Weights of a small transformer language model: width 768, LayerNorm before each block.
Each number is 128 + 32 x the weight over its row's rms, rounded and kept within 0 to 255. Layers, rows and columns count from 0. Numbers have three digits each. The size before them is the row's rms in percent of the matrix's.

# layer 7 MLP down, 768x3072, rms 0.0368, rows 64-120, columns 2112-2159
099:136130066139153158126143098093130096080104145164145122113146194132124170132152128094132164116107101164122222108096124140101149129206160145161130
100:169146149081133085127147159092131095110072127186112115154135111100097133104163146140180127164041121141212158162128109099149139159114175098142144
099:156156129105152126161135093125073107163081122172175153113117152055110108103107083161102097182129116191155162111120121146160171090125085115099149
099:174175103128137125152057132100135131178156176150136140112114061094158073056070143092151109125172181113061127134166079142134118137074101137151150
101:069073104175073192160151156104157157167096097187100094131143137133071133112196170082107109111160080154106080089140093187138053154096151136123129
098:089142149074128081057177105159084147102098165141176135091160073146146150133138067106100141173157154118189195109067127117147080119157172107183123
100:085135122102185139103141171082111102138117088103101153169125228137109124135130188151126163144141093115082109055126136105118160102173152084102122
099:096097123073152132105199124111111125187125126138143099173086134218152104157115171138173124139145125130108114082118075162086109111164151160120089
101:114177170063073114122109166118086181115139065142176107135148100069155165173106093139140133149102093120152109128132121052114144131083140171106104
100:084041131142176121107186097157101102115115113176083064127115187099176141161154085109140162154129123156086123125141047139131154088148145169196101
099:127141081142073059181121083115116105080127126135137149178132115131169134075161078162142159140117167107145075143088126127163109097167139118166080
100:068128145201116141158085086124143114103113121124102129150121167096119077147147115163146133110119146132131165166075144143112088117152158153165106
099:135077108162129096089134112152094182194135134147161104029081069129207120160191147126090146145135111137196123121093140142115147153150096196105152
102:162147108068139106152116156109145112111094138165135128158131102101116087101180170134107150109102106090146064109127155124147091125128165115129123
100:122158121129126020078094144121060139082072107149119164102139131092085207163105163154083218134163096090143084136112101153159153130123141129144149
101:100087103169162088176137123203157101151164116117075136130169183117203136145136104104134162135111123087107163170170168089096171127171121126138098
098:106098107110133169092116071163117142096177111147076116165093105125085113145177102126166088114141118103181126096165095147120109132161123139123182
099:168182144108130177130112112096191115141159142169147133151137099114114093115172105193141082116140161151083134113103106132133062137098132135161091
100:124150130156147120079178182090215084164160109139104159157103122135116103138109164121152138088141076096122144128215141120142097150138153145141100
101:067115086139143096076148080132119118095215154161062134086086147172046109061147207122104128141096180151140159153075103109143108105151156124131155
098:108177099160145076080083041133138196055081122194091134120168164075153176151140150174141121161134104177158152112158125160105145127109089073142107
102:174132107067151165187143159127100130138113140138145144128067162108088139172115118113085105145145142141071155140134158124110127148131182123124091
100:134119090099224090116092112184105102078121200059140124200130162157118115113140138167165128114130125115077150127065140136193146060091180175152071
102:076070153159175122129163137108137140150172099152108132092091116139122132123148145116134187119175125121129084142169130102152160094139096128153104
098:117093141076159128093174075143157189084075132102169142104161075134170091129134103080145110124099118138105103135162049129140111132176117128128167
101:119091149182206199108103104113119147089082173106091111087110106149129122086089090149162158123155102153050130144178089124135127189159139162107184
098:175129133114181083135140127127198078141132100165108141102116132148094189145093110177175165152162077138106236105126177102192144122098154087181117
099:163045107155116099124081135141106113150157122146095092141115116128162113160092143177117196152152176090129110132102070137120118097104174116099142
107:218068099072155110110154138129084218096141129088151157134145153100156087135145109151121139192166208148075190088143144128178097095063171108133128
098:087118148182168109083146168179114169134120129126099149138120137159145187135125075211070099137148134092104100113099106115163148187101128086158132
100:182097131094116182104115161088084120094177070093173136147118137130114091106078149063087153169116152104085126080127157153199145123124152201171109
098:089134138102097092143103100104157101159132170104134146089165151094159125074089149212153134155096110093113177188052118108123124139099109069114175
099:102145081119143120096151072140120141143131092126101159246176074145130152096114147080058159096087110157100079105129070093154141073078153144126116
103:120066138124136176119157108105160124126142133175130091170118133126153137189120157107133112099166126153091125160122089137125101124129113118121126
099:179075108154086203201134117137162169072128152167151107181125114119112132104088106162098107148148125196150102107117164171089149143142193096165161
102:162100076086102058124093104079189151166129139121128142121142140125082118133113135139142110149123167133107135207113132093156099163175119200133099
100:112123113068145096230142171061192085058164094135107139121200198109093162128108116136103117137141077090066147141102093111185142113108113166115106
099:163125162159137165117069096134169145111117112080090154121142137128128112102139140107133107165175135139139140162164147112172113116159106114149079
101:145143102123120200181121144117141120114111193154099165107128157163123146128122139166130127144150115100091046137144148143110108197147118140084150
099:118146104106145141154098130138151122070075104079134126114141069102157148149179180139138177128113177090087180096124077102060108144156232092182153
101:154150108156153096125089112154117138101130159140148156078148101094128119139141097164065189123102106116191127146121108177114154214076175122130196
099:125091114094115111166127135116136125110116111140104148127164161093118107164110112110110091133087092074100054115169135091119183130114143117111119
099:131128084144117132126107109114099094137154150121128144149106142134123071146123140125132175144161154135120143129064190109135184100156113163161114
100:139069106144118114189128140176080132094176122095121123144101142148113189183129199101119116118076166103124143135163145145096157120153120116111074
101:200127121086177110138120120142132063165110137163030156104046143100090101159154140071131077132119150088132138126150100175074107096138115090152191
098:147100163142157100082161127131113158123148148130086150157135152101173097129182179128084116130161124147121101122117139100188134178122146130107078
100:061143144162137161188148144069140166122153109099126130129194085139130087149120121147150131143107105115178112120139116108137155116127135173121077
101:098113148125136100124155163166081148110114193130133125118061132147132081068104109102115176130080139149199136120116164089181118158134109154159187
097:128100131134137104106110149138150062089150156135125129108094089124115136150077168113130110119138174133170174143157114101178122124138139211158117
099:150136100090157142125121145156170153033160158169118132175173149127197147128131157141087080116132099091071145141133127110132101092111114133132106
099:137104103062142115132085157090168131096121066095099126177202172170143168122179147089129160159143129149176107154203087104080169103149138069105117
100:095112088150118141114092150136165157184159133108133154104128054183134074148114144130143065142096158073143179143145139131077148114078125156152161
102:156130152205131104140084158124159090148097179143096151083155111090147156137143130122096161164150182131158131180172152166109145191097104085136096
098:060183120136102141160161160123120147146156157120176157166144119149104081121111079098120083125174121188087115118107133204113143162123073071085105
099:090147153107115179139130116181164104150106119164129149077102166155188108150077175086070162115073102133155143154144072183199107153111077147068084
100:150152088128189101086110122111053131129178116175133135162118149146129050127147092082135104116151119130116124081095094087113135163090122125112092
097:164194103141125068114085176062151161101100149200133128114156088100098114071133074177065058129141092113155065111127185148143151146115135113117153